{"head_dim": 64, "d_mlp": 512, "activation": "squared_leaky_relu", "norm_place": "pre", "norm_eps": 1e-07, "qk_norm": true, "parallel_block": false, "init_std_qkv": 0.0442, "init_std_o": 0.0, "weight_decay": 0.048, "lr_head": 0.00621, "schedule": "wsd", "decay_fraction": 0.368, "seq_len": 1024, "doc_mask": true}
Each number is 128 + 24 x the weight over its row's rms, rounded and kept within 0 to 255. Layers, rows and columns count from 0. Numbers have three digits each. The size before them is the row's rms in percent of the matrix's.

# down: layer 4 MLP down (transposed), 512x128, rms 0.158, rows 385-437, columns 0-127
# up: layer 4 MLP up, 512x128, rms 0.212, rows 386-437, columns 0-127
down385 095:141172166139099111101167100117140121098096148121152170147091131155156123121129168080139185162112141088146109135117169112138111123134114138122149117121114102118133163116121140129163128140155117148149113104116121145104169086100154093095132108080166102125143129090117127120145124124135174160161110150119131112120114110124163150160105055160125125112144120139144150129158127129101148105088
up386 098:130125128130097134176126146152072133154120147132130113093076147113165101130125114164135139164124123153151105100134127114104150148106083095087125127095102153147126181178120176145111122147106084124138128165128152157103127132160131157122110116134167120153138155118087142132124104116120123140161132152134135129081099128125134152125161122138156128120122136173135144172169148085105071120112
down386 096:125150147143100143136127135129112116064122136138120119146110174123116082117131112132118136150135128187135122152110093140120138127097115110108145148129157104123138104121137176114163108133129142094132123085189099129098173097141162111133149111130144083099171143124069128169116102171169136137150111131100083120139118135125122135093158117161148155121154137119108134117085163147159148079130
up387 096:143110164117189143117111154135117136130158108145090121091156080163074140132135141146139143108087118145119113118156132136127160107108124090114143090124119131075119113147105170132131159153107116106102111118131092146122131117132144071142107106130166107123103134083156137171154122122142134094080117119084131190170127140115132091127134102155155122130131141124153115175145090135122121147125
down387 096:154126138122079139138096131156170093134108162141142139160134131167112125102116146125095097106122133133122131088107115124127112106101139126126140136155098143160158156100147116126128134084154146186124198147147115163127109128107150134110127145120104145115090138125099087152141109138093134115111106117115118174110113140137161123150159097085091076164132165109110119121149129122151093105064
up388 106:116122174125102133114172126155150116101141097119155080141159130156151125157152171117114104124112111178078082119137162138144140138113127129137152118103132108117151091154109150094138115135142147084132136107089121146161134128161121151116175158124177158098120091140123120126102142127134116108138101114117157172130127153151147142149129109133104162081136129173111164166184110118160119119147
down388 102:118176159129159126138191106162113121117134105141140153117134106088145155145092139127156118122106132086125122148098110144119095139074093116124110138156115132140114121131114115082109158081158129110119104139158116095161139110108132150126120136088118181123161136167143105174121164147150108117116108126121103133106108077098140117129149132117148083132114127118103090075174146129171126141143
up389 097:139122157146156155101127150151123115149120078140088118160125172137126133141115115134133142073193150143153100101125150139104108166163133149128113115148100117153140134106104137174170123109155120124091100151164132126114177112124125118162124124123113111111097112098119135125154084116144137109117139150151143133124056116153119110096129102096151136132130118085087128146138105161113182105093
down389 094:101114121138105149125114096110090124091127163111101117164141128126145103126134120155180113130121143094124125082132090127156092160108079137125113156130124155148163105108083111168127078153136114142126100098118114126139083104157100148134130086102210135140151143155167125120139139145113169135096143123138116121158097140100156100146123107139115123134105157153100124156139118080118148150123
up390 106:079139148117154147125135115138153097116149128130154178101155114090103128185150079146123119143142120126084128131141118116101107152114107102079102128151165133146142126118140105118081125157191142105153100163111145101095111152145160127105143155099127130168149159107132122128144113141092142162093131177124188138140112132132119153123134145145125117141160098180105162143116115132143102120128
down390 102:124106154109127135136126166157150098162095134145102095148138117142130128155148131100152115134130161085139173116123156149154093137125107131131173102136136173146181180121122114151141130122109126093098123091150137113158158135112141143140196150158093108162134124133113139101114134109118097119124120111092098130079118147105130111154135115106097119124144131164138121100153144047133158125163
up391 097:099112119145149138135129118131109157128108151091097137109120185108140074143165133091120135146151118153143117141143074148133164153142071103179149128129140156176126155105119113167095122166139106117160152136168143165121116140112096147143117163139136119113115114122130116153119112109129131128083103093128178143080135130115127077096125116135150105113122119131103122137096139123149097080084
down391 105:105157092091154087113114106070125137085130113097116137116135110144126152123113124111084149146124131126155054118110149149101144125094070149119125113130128167082104113104144111100115144129145140148158158090099142154129155174117119147133139193103146124117152133126123091081116141146128117118095143122110175159107136115123145097112154119108123129102139143102122113105111159153146105113094
up392 096:105121155172168103121136117159113150138097144141147115123114110086098155146101105097084124119140097110073129119079162115150151151134098129137099111124128116078081143137127155102147130110126121126095168133125139145107171147123122082112131181119133109131090142131121167135164095114146089110134073143154138113128113132133150133133144154137146135130147147102114131095143119133194183123134
down392 097:124154135111117144109102067174123102125160128141114085143092134151140098128136167108160103116107108133141138093157094130122136093165154129108118092172128139086129156107075096106140145169132139119108135105138158174111142135141131106091114128116139124096179162112076105098123117129184120112119110148133137128147150128144118101101085115163135154141121131109153138107115094101113167145127
up393 110:149113113146120159102103119156157130133145109105149148140136073107099112172194144134090126159162096148099102144142112106128079117126105121138147109097123118153129168087170134125124110131165119125135154116076092131122126153086144138112158174137172125122165128152102130130151143113151143109158136159116119110143150114117147112111076093120133109128078077137113144139146111104147151143121
down393 104:142146140141167117124112144065114141117093132142145135142097137129099119162099145116121161134129137133150116100094096148147118122141099137165127127096094129130145182153101101151090183131149136139102094115128152142133137083156175097121119103176102131108144137080112128150091118107141165145131140099113147130130123081121136126133102166161143073163123117142103126168104085106134141101102
up394 097:118147148108095157110117084151128140126106185135099179110071129122112103148125129110067133124164101096141125154176119071159128149130143134082145132095103127147158166126123133138105158151098113106157150135125136108087150127125129132129104152147117093139131091136092094121096116137156099115140139128151153138188092114108115110095137127116150128123096138134146127168145093110139157116126
down394 103:121141145153140094142112142134124151125133128105135168127128092154118158183162112144132099117107130125123081129127100181172116088116162149134114176118109129136135149097147083136138128113106084129130102158148117124137111167106134140171109128093119144116176113153151140067124122129144136146101101120137209120126128146123166161114099133136097151136111090093141166126085137137133128146137
up395 092:107136141111186102142109075150110153125082138161127117141126166141132098162152134168135175108115123109119136144165152130131119122103117104148140112122140083070151154131114140108158119133136139130166143100166139131152143124107156109117124138055072127086118141131128116100116136108131141150141156109081160123118139137106127155162095136106157119140109144140139099138097155172115126084164
down395 096:148122115114131127158092077107113117148166124144136102142145135129107123115173162129103140145122121143116124097075131119119123149123170159115122146158139185083108108096136132114149131117173127133094118139136146107120109190129091132137124097164117186118065126126127097164148109129110145129144131090137153163115150121139119144108121172088142088165165135113111142126131128115147122130064
up396 102:133122135105116160066100134153135157116110162096132128125116138135172165131150160117166139089105163137162132137112132108168097128147127115143132143161114082137160136142113087135154153143123124128116104109126138112132071112112157121111146112162060109086186103161134127094093136130155142130106113136137150115147129165115154110088113126142137125149128166120119162167133101111130142108179
down396 102:134086149167144111142141145134099092124104119149129110166136137158127129130188148128157114105127149090149086174106156144138143077132101127130141118153097151119156112126105104125120142107147144144134127125106090141107193117139103120123172165109112105098087204118148119112150140127154073139133156127132140161165147110146154133111096123106134133124112124178103137125139153128104163135148
up397 104:133121104157128165170140172136156087143113111122125090066097155125120099135152174153081139110110136150141109157171150115124169153162072124152116118113093117127130120126166118135171126157113137101102155165091111119116124085105138141136112123138145129158107112163104161118125143136122153109104138159135128105094121105080155137109120104109134138134159139152109174137093125158133155125096
down397 112:110095125144120092114111090120151138133136104162127122114101136127168172105110140167152139107150110116121084134126140108133104153121096119140109149120126141125125126140126145165114133143134113108128126139134174177150145146130130131127169110114139132132115116111149145152118085102098139124129111167121000130178130131106099110129139088123132106120128110094131127127142086134109110126106
up398 106:121116101088133134106112144130068114098115144107163134121083116118115121137147151106123145167120109151101115140115072089150126117108086106162131129118105097100099107129164100135123142163096121183119074132142126140107170086125154107130167095138153124161107109129113094124158115102136131109120122132096118131129118124089143109142145122161185145118137157129130148086128104158124111066117
down398 101:109146132113093107130185110169112125176138159087121142131110167096168115141131093117109139093140161116110205113166170120131108147181075117140123102151097126121098166116156135104127150128112112124132145119077106127137129145135107169096144135125154123166127120129168108145128152091106128100087115147152124152136124129107106108131099108108127100137098115123121126147083141111139124102127
up399 101:099097124115120098123110099143129094150079136153140096115128170131155122089161140121108141100131123175132118086115168134151116165111142133169141111101139112102107146140144129110101164129139126152112153107088113118154120161147140122160131177091134150128151145156167136149180153140121097132131163156158159098107127114131139125153128166148131096172075134123080162092160147113153142137134
down399 100:146193126141149121135184145075145130173164117128117131104114123132110154098142128113127137117135122112101161114147171130146139085131129145112131154111122123121077150148187121109111146109129100138169109132127177118135157117139137170132111090105135092138124112144152140143104116121152116134088136134073108097107162144121118145122140127134060099123128124167118126180135133126067142124107
up400 100:127138144190160161120103132129149113121140084078150131142117137131116112112163161110093117139180101128177092135114111114102165136144116148140137126104110129142141127133169136134104146132151103088138146138095101134096131166115096073126163129134162113114152138122139107100135140090122084154115142153144118145088172142122117129116147135118163112081119119099123148097132145088160178096098
down400 099:118153116126121103090139138125138141137087090118131092143145140102140130106135130092183125116157141095096115094138115078182114167142194126144117131121129089156129156174126151114117126151151143118146105132118109136096146147133140127117139109175127133092136117167080126122065102137160117089124119113128126098119122104135107159138166164109159098124125134126137130168117110121157148115066
up401 096:135162113116104123091116088146173143108157122116150121130118084079170129119123135133141153134128111121124112156120124106133122122167119093101133105075101146128148132126101134087097141155152069114171130155108124107164100115163109144090127131083136147136158155144077138079141123104083131084102132133149172152128119121117142136100136131113145089140129158105162125126161118137172115098145
down401 097:126147164126108143126197143137128130112117140157133123090113097141166132103122144136136135114107157120121120122133111134098060170110169140131155098116101162121142119148149113107132127122122159106180180132075087166129166136154122132149087116105136112148171114093133083095147130142175128116118113148128156130156120112146118140108163162098143083116095109140139093131103120098121145120149
up402 094:123120130141124084129116122163119129138112138135117186124128136167100166111136119138149142127070127071163090115137083150097120124138076124109153079099115139147117081115166132108134112114094101149072136136128115122128138127114148093193120112116118117097090124111137171136123129127115115182113133128170116100129106117145160128150111117146133129157138163106109096131129188132117154113126
down402 097:118118150122138150111119131113105116105113099162117087075117141103163107136151129114118114135155096109138079130106118121143086090089115073137117173144123130131119126165112136133117196107140126144140097156095148176160165127110127128119118149140148124104139155085146125118120151109129068155160147099127141102069120137166155103164124112088132101156123126141128143101141129140124112149089
up403 099:124164137139138152137113141124118132118133112167132145128117124119117168119091106141121157107133148178169099161157108085134159119147079168149136139115124115087124123134133089120120180093154158159094119095139107127125132112115150145147132108122103150113090147137146112140087103121142167156112164132162137125101178158107080087125112134164119158141128135127108126118076181101121150175134
down403 104:139154096134111182159177142098144097093130155148095106158156093105137142083088110146117116148125142137134160129153111125137144148112196122153124116088108139132151150104121107135112115116108130135165166103178090136122116118124138122120139132101118154134116132156121101190137104141113132150124135116094083151115113112096142107094126162117155111120126127135105120169117117145053113117162
up404 103:123139108095091117089175125148123133105149116156144121148110111092141079175091124159095115145128080146098091133126149085126113097138116123109113108082154139098088168132093132129110143111141083120177108088139130129090124157154108122133093097127117144162114115116132095125145105142151126152098113128116106142152081170119115118153154109130134153122145127143104161124098136128189119150122
down404 102:120142126158156118139087115149117128113113119118131112154150147128143132156131150135114115107141163119123103151129102122157150127126111164135101107134153119144135119140108075131100141118124109055134134101091128088118165101182146129116142142137136110112134161135137141155146123129139159124180131151146000114130093145126141151136109128082141120115102134179119133144131170140121140146124
up405 100:125128142156119108143199124141131134144145131154141129101063134135117109144139159139127123147102108169138118148146149117119101134118108131151113132117120104124151134092124115110139164138094125129164091157130162180162142132137166125103150136135122104118107174187069154114144153121106148176176117127103151128085154089173139094096107153129123110134128154124085143129147123134117170109144
down405 096:119162135107145116144123096145163135130111141103104134129115138135184110143088130151132105112155127134090123106131151133147102130112105085177140142137124149112143132138150149094167098121115068118106111092096145075147113103090145143141108140140113180100129116124079165135112109101128145139044116124162115138137093133074139154124153125127153132117120128122128110161141144100145108096168
up406 099:147125143137095110117144131154129117097131130132108111140141130129097102091123147172104155143133074147093110145083147090188088127149084106138125145085114103134161114115096103157115097112080163105128175102111151172141134115126174152127107096117109133119157099111157116126115127124127135112135103147151111114098114122191137120106128085093136110164089083132147143110119141137123129109140
down406 097:124169121159131136167162124097148135167113126169110151140136120108121098144156119115166108122157142132118155081139122120127104127106142137120133102129096087146097117116150117138133123078132098117121126121148079145139156105164146115115205167112092151114147166141082105127125142123129174130119136153120145068132125102131115122127146106111125156150141162117115102122147094114153051156113
up407 103:148117150126160130107152107135163123121079087144113128121157137111183080089152144145100143126122114163145129091144094124100145141161115095090130154110143113094133127127107143126089107119123139134098172148126170138111164086161103175161133126101142128134106123109107142149157161140113130138143152156137137091155105174137109110114104132156085154144076130121144129099106139185114133108126
down407 103:116163125122154112129101146159149099177138135056118126127110157117116130175123109121131111141138151152135149127137103102126115117073172129130139125153140126137113175118142111115157081161127135176164126103102126104076084117092132094122152166138126156126129045155118123125119099132142123110155122146135152125115142117150124176126143102119076111168115155101115116147148117121152127145132
up408 098:123166169123104142081144134146123154128153130133158113111141118161133148146082179132130135140138152155119119103149151121144131186115124106127152120143190104140150139133150117154141182074166115149158120071147126140114164089105144105122132088149129157164109151133135088145115112155132154174130138137115122127149110173121094123113154137160138067100081121123112116138118114134132121135130
down408 104:131135120128104129134117136098161111174124105108144139109116093134104140119118150140132134131102147119102209144160158146154100132135164138133140150087144117113131163120174104147126102072136084109114158115110103152139115139129130144107133118182151122134154103164147146113145145180124104136156113110101041147161112112125173130135100136148174141141109133162161114109138112115117123138148
up409 100:160136138157147087132133137137129086119118153124152101122089141105111114168151134127083181133095137152112102149134104102181077108088128096124106152128141088148136141121097134112108139129155139145112150142130092165094139121124112141138100128131148142104150137108121110128113103103148166164097088073143169115114162126145157109100118141134106146149113154082100131088091113172161136116132
down409 100:133122148154143148132118142060133150158146126102118116131116169175140143145147115096148109098106144154159106101172128127127105162147084144169131138158112117146134109132147138155102085133136133122120137133154132113161150134118116111101167124122119186183173084148113135111120105124108175113143141134118171113123153117109107078174151163166114156166156120174100127138122109138128119126122
up410 097:146194130118125112088148135157118137102103162123145085100117119094148097151147158130115135125127124141149096162081125124104108123138124109155118120094177164129117138141147125093113112166106170118149134150119124138122097090144139077165165137128138121122091158104159112156132099136159101105118093133133141113152079096128113158150136102178157142108117164073130114123131134102098146115107
down410 102:134161133131078091148121118116081165088137125112135116106151124116140088129132114161108103145134131123144094114160157156129094126074056118124112134131104152127148113121104133094110102163120111136077087114165103117127111127110113137106126118154110094098099111150147115159109163099101146128085088118112080121147126109118095149123142129185114135120142096122152104101109114115163146114096
up411 106:123129138120168131141169125157124165134086103116160145154142125141077133115133102146153136130116116118150086160082158136108154128131137141076158131100159138099156137165111143154126153140122074131129131181141138133130159087166138149162121112117089150155140099145089103126092130126152151120142126147085141107119145148101117168129174092104130128180121144164126121140138112116072126117140
down411 110:135115127116129152151168141133149144109124112123132119150122134184114153140151125141175188119139150102190126153113098123141170138101135148143153113128134136144110152174084187128128198154129147123170115131175111107145175098156132113117134107165101081120099149127169115127109162131115147127144143158143156140162133118153125123141088153113122105141161115145151124125138122159127117117096
up412 101:119117133113152117162122132143092134087099146080113162116104149127127118135130136117133135162127115111142079122146139086122110132134113104124142169097189163106091108111114147099091138164114078135147137112141134141139111128054132147105145135151081105108175135134110132085120114176128126138179123113140165123122164137139151125138091154077118133146139114107143111147124154121153176119105
down412 096:139179135148136153119064151122086110160131144096094117084134080129126143158118124140134128129110118129139122166118123142154111131179124091171150094099131147093113142127168147118129122128124107109152128156121166158130110094116175107160093142166101185140162128098143098130121120144110158151114125083135175119124131161128161136122143167115137152172121103114117102156113122159120141115144
up413 103:131160105122102108101105147152145119111114145115110066121133172150131112149131126134132131088173116158136131091135125126122130155142118156121111096165131123159133112102117120109142151106091138153148108118099133109076124107132069095113175109147143160164147128163124129142166168112176108120120088133160139146116125166146132149145151119137095167123092132158144123111120115138106077142059
down413 106:130158212153101090131058110152111138123102146148121143102147116114161129114141114118100153106130138116118192135119115174112144110144118105121108181139138133118122124139146099112118208143117154105093103118107157119120151153131129122149155114144077098115149128096093103163115125123143127113132125139103130126156148154135123113097163125165132165118142157120108125112098124090127147108142
up414 091:160140119158101144140188157146149125103124132156136132103166125140143100158118134131160129133137137116101105116139118115119127127155113120158118119153177073129101129097087109134117142123127128149107108123101130134148105123077105174149114091150112098156101139119171135114116076134126120093155143115115131145139191112116113120146127166141113105194154160137146081149183109116091155142114
down414 097:130122145123161141159109157147128100127111165083104122142092122102056142144140140154087142121128154150155156148126140158119146157155175110151130102089103158110140124149161125089142122125122188118134177128182119127127124118106152085108122143132107134121129129156121136155152152096145114160132138145159101089087110113133130169096102114138148137082130121130115137152091118131129138068144
up415 103:108113135116131154129155115159142101162109109134141164099086129108163104134123152143127140160142188134087137097094129164116119176165125149102128138126131137114122167158137162148155137130158092149114093103110169145085144105099163100133135162120138126135147153101117098123139115137139131127135166190127136164129101134075133139166151149154135166105109135150078162137114148154133125103153
down415 104:133141090119138163107097131159110090125105127130130121096089117120148130173090105140154194116131132115145115111081114110159109152129092107119163148141123114126126134112155126128129128130129159143146146159134130140113150123130131116131126134084072117164121173149144131177123115134177147139116134100149185084147154091126098084122103124099118115148067121144140099136173127156083126139112
up416 099:113101145135095136127075135139100147127092135127152094078124107114167133137115122120096124145122104129160096109133111183121145139141121086149121157091149127140128107124165141121132146110085169151090147198149125164113152106063095131122151116095115131152120132146107116116160118120166113105126108174127136121146127175085164121125143124104153140134124081155158170105135124144117136133134
down416 101:133086138109098134132156085083108121196116116172157181123153147096127187117168130130162137142125119122148163139122090129098167133113132101135107120133121116093170156165131152122149162138122127119103134129118147151118126109096086130113139123122149141093140121144163141110138126135113104126113115087110214122129110161127163124160130118114147115142110100097164136102118160123139146113141
up417 096:095127170097119169154140134149175161147126120098138124138097161109122078109131161093094127134172124128125132168090163127151168173101122110108127080147129153146156125166143156103090134147129131114144130152143129130127147112120145096137168147093140122097124170123138142182140174098143120115147182154115121123119109149126135161118118103106093117134107104146115146096102129144157130088101
down417 098:132144132162116106123154135132083111074162134130091149140147147126126142131120117147141106133104111155105074122109141153130124175133080069143144179144142158099103126116136135122122121126143136135122122107123096129137154136105159125134117148141095113123119128101139141158116079179134169127141116142119037109127174139134126126128120144063174126143142155107108113178125108145132104121152
up418 090:134107134171133110110172175143117131132122144133120117116106148126113139133115142211128080101112135127093089179159134128156102154124128158137156116135120101126128126123164097126125140095100149119100137122159127096144119156092132128084119093108091082148137122137144166104172096110135139175145136129128150125096141126147169120076084113141130158123090117082105111097139156135131144131122
down418 095:128141121090127153095174149091163119102083123150116146167136121140142123093150161126113140080156129081117148142123149103133091146097087093098110135147127147135168132127150173103177066131114067081156131152135085139161090116125128134135171115131131079128137124132117134159118150122118121126114135165137118112152152115141123117135126157124145140120136178137157131115142136132122087121096
up419 097:100103115148117118132139134131099086147113180123104121129145119167148094135146185111139157151084101102104115160116088144163157118099131103138126140144098129119132150076146109153133145184125152151131094132146136147115133137119134158113094114119156136128113067144127127166182123129104147117137097164131169089146179141131096118175136122171154138121095137126122100150132120109115100121105
down419 102:138134089130143162084147147098138119197123112129112133165080152086152128119101119133073132133144143091147135109142097121109115115165180172120141090132149106112157123101142162112134096131106114141159122128155122131114143158136151078133133169176117131131150108133135137103141143116147126150083128144137213121132129135116110119152102125107114147129112108106160129125094145135141083112141
up420 098:115124164168153120097157167177126162112090116123115072110123110141135151173148125101140153137095118123128129116112118105149143129118108123126115161097140118121130144108139133067167128148131118118109171102085099130133107132142090078150166112083125111097143095128112114093145107176129149122127081132181145128099160132160085100126128143108132136130128126139123111183120099149111142112105
down420 101:112137136151123119157130163166154134167134165141134133089113113113134079107075081125131122108102135119117159106137131115118102138161130124136160169101134143136078135147149126130108100113143121146158140134119145095155209156177145111157139119153082111130131078114124159130162101125144134143138125144133098122110102125132120084144167145153132195123120113122124103116132088156088119142116
up421 107:136165176125145145162126140150115145118149155176160111130125133163133099109106162130095107122132132160101111098146086161106154114144118116165109148122130094118108115103113112166150160131120155166154095077095137160166135120135150117135131112096124137128133150128109097156169122162117140114148144152131144175156150116173080146091140093095138164141118128129157145143112096113110157179128
down421 103:130119086118091113070118119126141151104151154093150166141113106080129191155136157121148143121116165118114150095187133112135093127138130147092085123112118106127127094108088141142140145143084084148128162122168091114146157124110163072134169122097158083130117107114110113127120131137123115124172138114123106126126137111118124139161099077140153134105118124154128110109093136137115141126143
up422 094:117176118131162108131137155149132106147127183145115165126177170147120128128111095110132196142101157139089118132154144145135166147127125132141154106111143127105105137098124133133122159093145101124098133130156132174164129097083122154099134133109101097138143120152114119161123102140095144130111089158088126093104100135153125149099104125108142140157133184133160083097173127115132158140116
down422 094:126075115145095100101150169118154093141119121140092121130156120141137117155179117142155144142128143093110116130122131133130138151134151162094090121093131129187128112139118111115085137176154094105125100102123114136102148125149120101125162118171154139114146144145109132120108134171156138132113138146153123059113069152105135129116159139112150135144107131106121140153086141059161107110118
up423 097:122143179124146090129149108152115144122116207150106102125140132101116121151137139119148120152136111191088109129135103136137114118126129127151101160111121116140150165125150129101137131187120094177142131110121152122097111112116137109136138084129145110174126098097134149114089084128126120178139119101157166170157153140193128132124129106104108115138144116152118108166154132130080115110131
down423 099:143134149124110156130173153123075122096110138172110143132134118073126129169129143125079133156143162111121126134123144136125131123145174074130137107102133155132091179143149173139136148154155102124150109126098103114120171092136162119083133122072104107103136106131109154114122148114126129136136100113149125100106136130137148152134113137122144173105083134135100121121106096099100181126183
up424 105:099109129121141093128086126156115167131131138130138162104147140106165121130143134120114143137107087133153133104155137081128150112125112115139114146082142094111118182129082143113098160106139111136094119132142098139159135136135116135166148111104152125190128137157102134114126124184119118139052126177112147151084106121100120141083104119131170094157087150147130113102122151150146120139155
down424 104:118134138137123121117178111123118118103106126105132099118131148120121162121115164135121103106140109178106051064148130083130141157122092146088122125140149134119147117145102141117149174070150153126098095136165112157090144141154159144140129095155168115126165128141136130122119120145122157114118118143202157126155133115150131125107127109165150105108124137151121130093124142164135131176157
up425 093:110147122119126102127098078147084121128129129125126113131110073104122155132143182123115153155114124142090116120122112138150176104170089112121144141128168105163108166126087109128163105148122109140175142125112198097098077122113131130138126112143113131091171107126135129099103127108110088097100128120103142115148151130127115125151127105130148107116118081113136100127203094128145126119133
down425 100:137107135133152141100142142114132097093128148149152120149096145127161123102182135126122137121128124119170131143135147147117129114180140166151106121117112148075146157138090142114154086070138102139144131183132162110097113141119117133119117134101158186119112136099154134108132153147169146133176136129136194126128117154107177135130113114098101131120126130158137122096090132160132113089183
up426 106:125134125129137130118145126160127150114069098174118132095164086101122082129127163112091150125122086105101115120096118079116127095136099091142096123152123152186110090149101126100132118110117070106126134121151137096139161103119102149117136114112140128155122122117078100119177143090165103146116167109115129114138158170165148162118114148101100117120129124140111125121131101147137090146119
down426 100:139073115108129161092096139094138108150138127123119126128126150130141145137126104102141128135123120125128138158132177144145123104114129106117120145077146090151161147117165108148115095090158145142140156128135126085142166149121131134114098122118115108141166131123120122136138170103164143095153096113106124163092162125119122116135167115105172117133119112235139156112170094153136164146105
up427 109:105132120134123171176084121148150100151108083108130085152095147095150153104123122147161156126134101162154115122139149156131124097143137146161086097161137087168127145108105081145099151168168122136115141123119114166109175135123075137128123120096107151149138100144129126154106115112136123120149149137115142149122139185135120172108152155125112140164132131096119149122132153159101137180117
down427 109:144142124115136123150174115058147121148142143157133151121162137133122132127161084101123151115136126102128151135109066172156104079165129128093157131126137173109150137159179113153141246139090122127107113123131095158140123127122136125130120162137128089090143088116098157124151122130130129115141140139119134117155128109118127155117144133128114095122118109103140123127133109151125099132118
up428 095:137097124108082147150150142145105108103150133072129161113101091128103136155168084114114180138134139121122104104120151160123152158120125154080146133122131141108133097162125172126088112124161113181121151155103123151086128083129141135115136142136107112126147168101134100162125123081125169112124155119132145130126106109107113122101152125137100137166151130116089142128174166123139186110135
down428 097:126185131141117140103103120173159159134128160133135108113119135130162133120095176105106103097093123119057116134135165137125111105140097093148135152192129125108135111131186168147143114127130142168149112111118161122157087183145162089147105125148125126124156145153117141148132126107079117124113135125107103145125131136119164120108111111094110130105101147110133144101079141170102134129116
up429 096:132138128135153102147081096151123144095140097132106129150145138177153149172127167119111122130142110158105095107154136112134151137126117106107141140158141124151165126114134155132115148171154161160125145121085120175123076091079176154144115122080135130154073133145127155105110145097100119105140123108167124167133143122124126131113105132065093144160111128144128135106100100129114095123096
down429 097:137136132121096111149121140134168157117168121096089135144133154109122111100105176106152107150132120183090167136107137160137131101148138126087156118110116152118138138102112177117118092142102157115131165164131076127121124085118109130119136102105140089120113142095096090100109129103148132132092170125128147099122152142102114096175123144099167149120138157125144127162109156126118165090171
up430 103:106160144085127121159125123146112092093116098111143119111130152146082108161163170178135127185140103100153094141131111140144091145117124104115077157164109135099158120099157164149073116146109150114148108134141114129114165123114097149130122127118109120125104147161130166152173133130162153084153112117126143140139162126146104127159144110142110117116124139112119119110168109071145098167137
down430 096:122081143202158104137180120135163152130143122096130124154119137110170097151100108134137105131151110148174083113143176111140142149142148164133109137107132116174128151135092133136117122102152125145099076156147138106142150137138124122123157142138105145141095166126135135131092142146184168077146106157119111167167156138115167135128118093141137145138122134138134105155149112145133089145139
up431 104:124127153136125132090130165149084079108112113140123096096092113094102185171129162117101111164123139125107106143133115145167179131107126117119089155132126091145129161114104170142144118146178122141099097120120120109129112137137165159113137139148129141135126129143080126155134129148106142076081154081098124121150128165081122137128146131146157156136130144128165130153128149181144112151132
down431 100:102140160149130095135134114140124118159124119152157128160150104139156143147155081159119106118171083096133122124109115153107195125092083147089137135131119103180171134144108130130119106063127146125125129141142158129144114125130101125135072127105118091095157100146141135121107160147121110151084134116128119155140129144137148166117133096136085164132095128136112104110158100124090090145161
up432 091:094078129135171110167160167145128132154084119129107163130118140111122122142146129107112112114146150178132126151168162150092129169111119121144105109109127120110123169129144148125110141170107128146126084128150113165111143077108139059107104103120123123135108122144127169128140109115105084111114128160125154116084182128111152116171133115116095106172117117146154134123158144122115101110085
down432 096:140143134155099163123160116102166111145137128107117108145128100172133151140139156151124163111138124117131137136114108166091107075107159138143115136119116151147092147122114124123086178155161150084117112101129157182144154123124110114119139137082104102154100110139135085144140104135150122121210122118124181111139129137115144162102122138153119098119137106167084111104119130099082103128122
up433 093:120194156115144114158165117159101136099121156117123127147097121154116109164127146122156141128123149154136142132123127095099104122102113147130148123109126109171140119118094131105137149164074108118131114116159119149122121132113162149173084137105147140085111112141105141176087147128110140122137117125138132128153086100079135101080116108114135142163151166184102155100154142095110144072151
down433 094:128115106130139088131141114132173158097092128124138139125116107125197129144128127093149135111115111136167132128088141117139137107119166181149114123101148135112135143190154119129115109073123145135108107158158093144121141122127133119155121101145095113125185138161132114167166139109133129136099129143076096125137134139093145180157094113149161179128144133089137153133093166111149157137125
up434 096:126130135116123108173142169160130107136098145109115133130130164146099174098158152120132105131148147125129110084158150131046099120116130166103123153140099089112163093115142086138096116100156105126139134159085132127118157118143124144137093168109180178114113131148156143123145135157157112129130086115095123158124104139117142167132166149176097124122135106119155121090139110124134144116125
down434 100:142180101120159119107157133134109142101171129120140095100126108139150132123143119137094180159133120158158108178133106087159146168126099123123112171075129157139156167096092125118113146127116149126152112119165124125172135141120124119123105131117098111122108157158121097094135110105125141165109146156134133131106126127125136065123097110066160084145138136117106135132172157157145109135155
up435 094:086156117108114120116124127149149092126086143131122145127144151087133160070160145136140142075132162119164151118194126142152117163116087137144110109096128130104151122114092144134112156122105171135103162135132162129121127110090171138134205141125129146085115133130154106145176157158099123139127133092132135139104121150128137150129087116115116103144128153100113145124121111173117087122145
down435 094:118153174127138137143120136184120146164157124140109116157110097119100127136151147118102141166125106177113151140127107106148133112124136115110156123125157108125126113106108168117111118136156125109156142122082109125117093167145124161106126121109133104155100131096098139133121126111074096107078133131077132099148128114181136114091108115087163162126137122121072113205132130100087136141119
up436 098:128185097130088125083152118152102157114130136080139121120116096116136143145144153101132157126158097142139101080150156139111098103136132120146120180086147086145141136130160165163105119157126105134162074133151141120133113148101124136101111102125150142116172160119133100108146126138138139131075141157110131111129102109128145171163084154115149075132148134121081124122097133150106151137143
down436 099:139119149138175133134107140146117134110130094167125110173139141122090196175097131129126138155081115130133129103156139132118139114136136132135147084137107117124142147112134141129108113106134098106156143136170134099126136195157158161138144132124110122088205134122157136095120120119157107128153140112110180166148104146137152146107130168137153112121177127139127162152132163123108176101132
up437 096:100139101137133145118130108123091124151153081106130121109115121148116113124164136120145094085117120123098091104168113182100174105133105136138104153135175154147148127135133150140151143175139134132147160127160117114097109136132133135127103128141116215117097120155121116184156131116109129163075161137121123153134165146134113135146169133141135081158103118093140147081144145145153118132119
down437 098:131141093131156143125130129111134154143124102109148132089094112111165077069102128091124132139120128167171129139134195161129091127126119147117153091153117124134151159120142164135135094098112120118176157149145158190105116144118154139103131120111174096099110123118160161098124112129159106140097128107147080125131115124109098111148114134104107170134144157133145133119130076141159156117134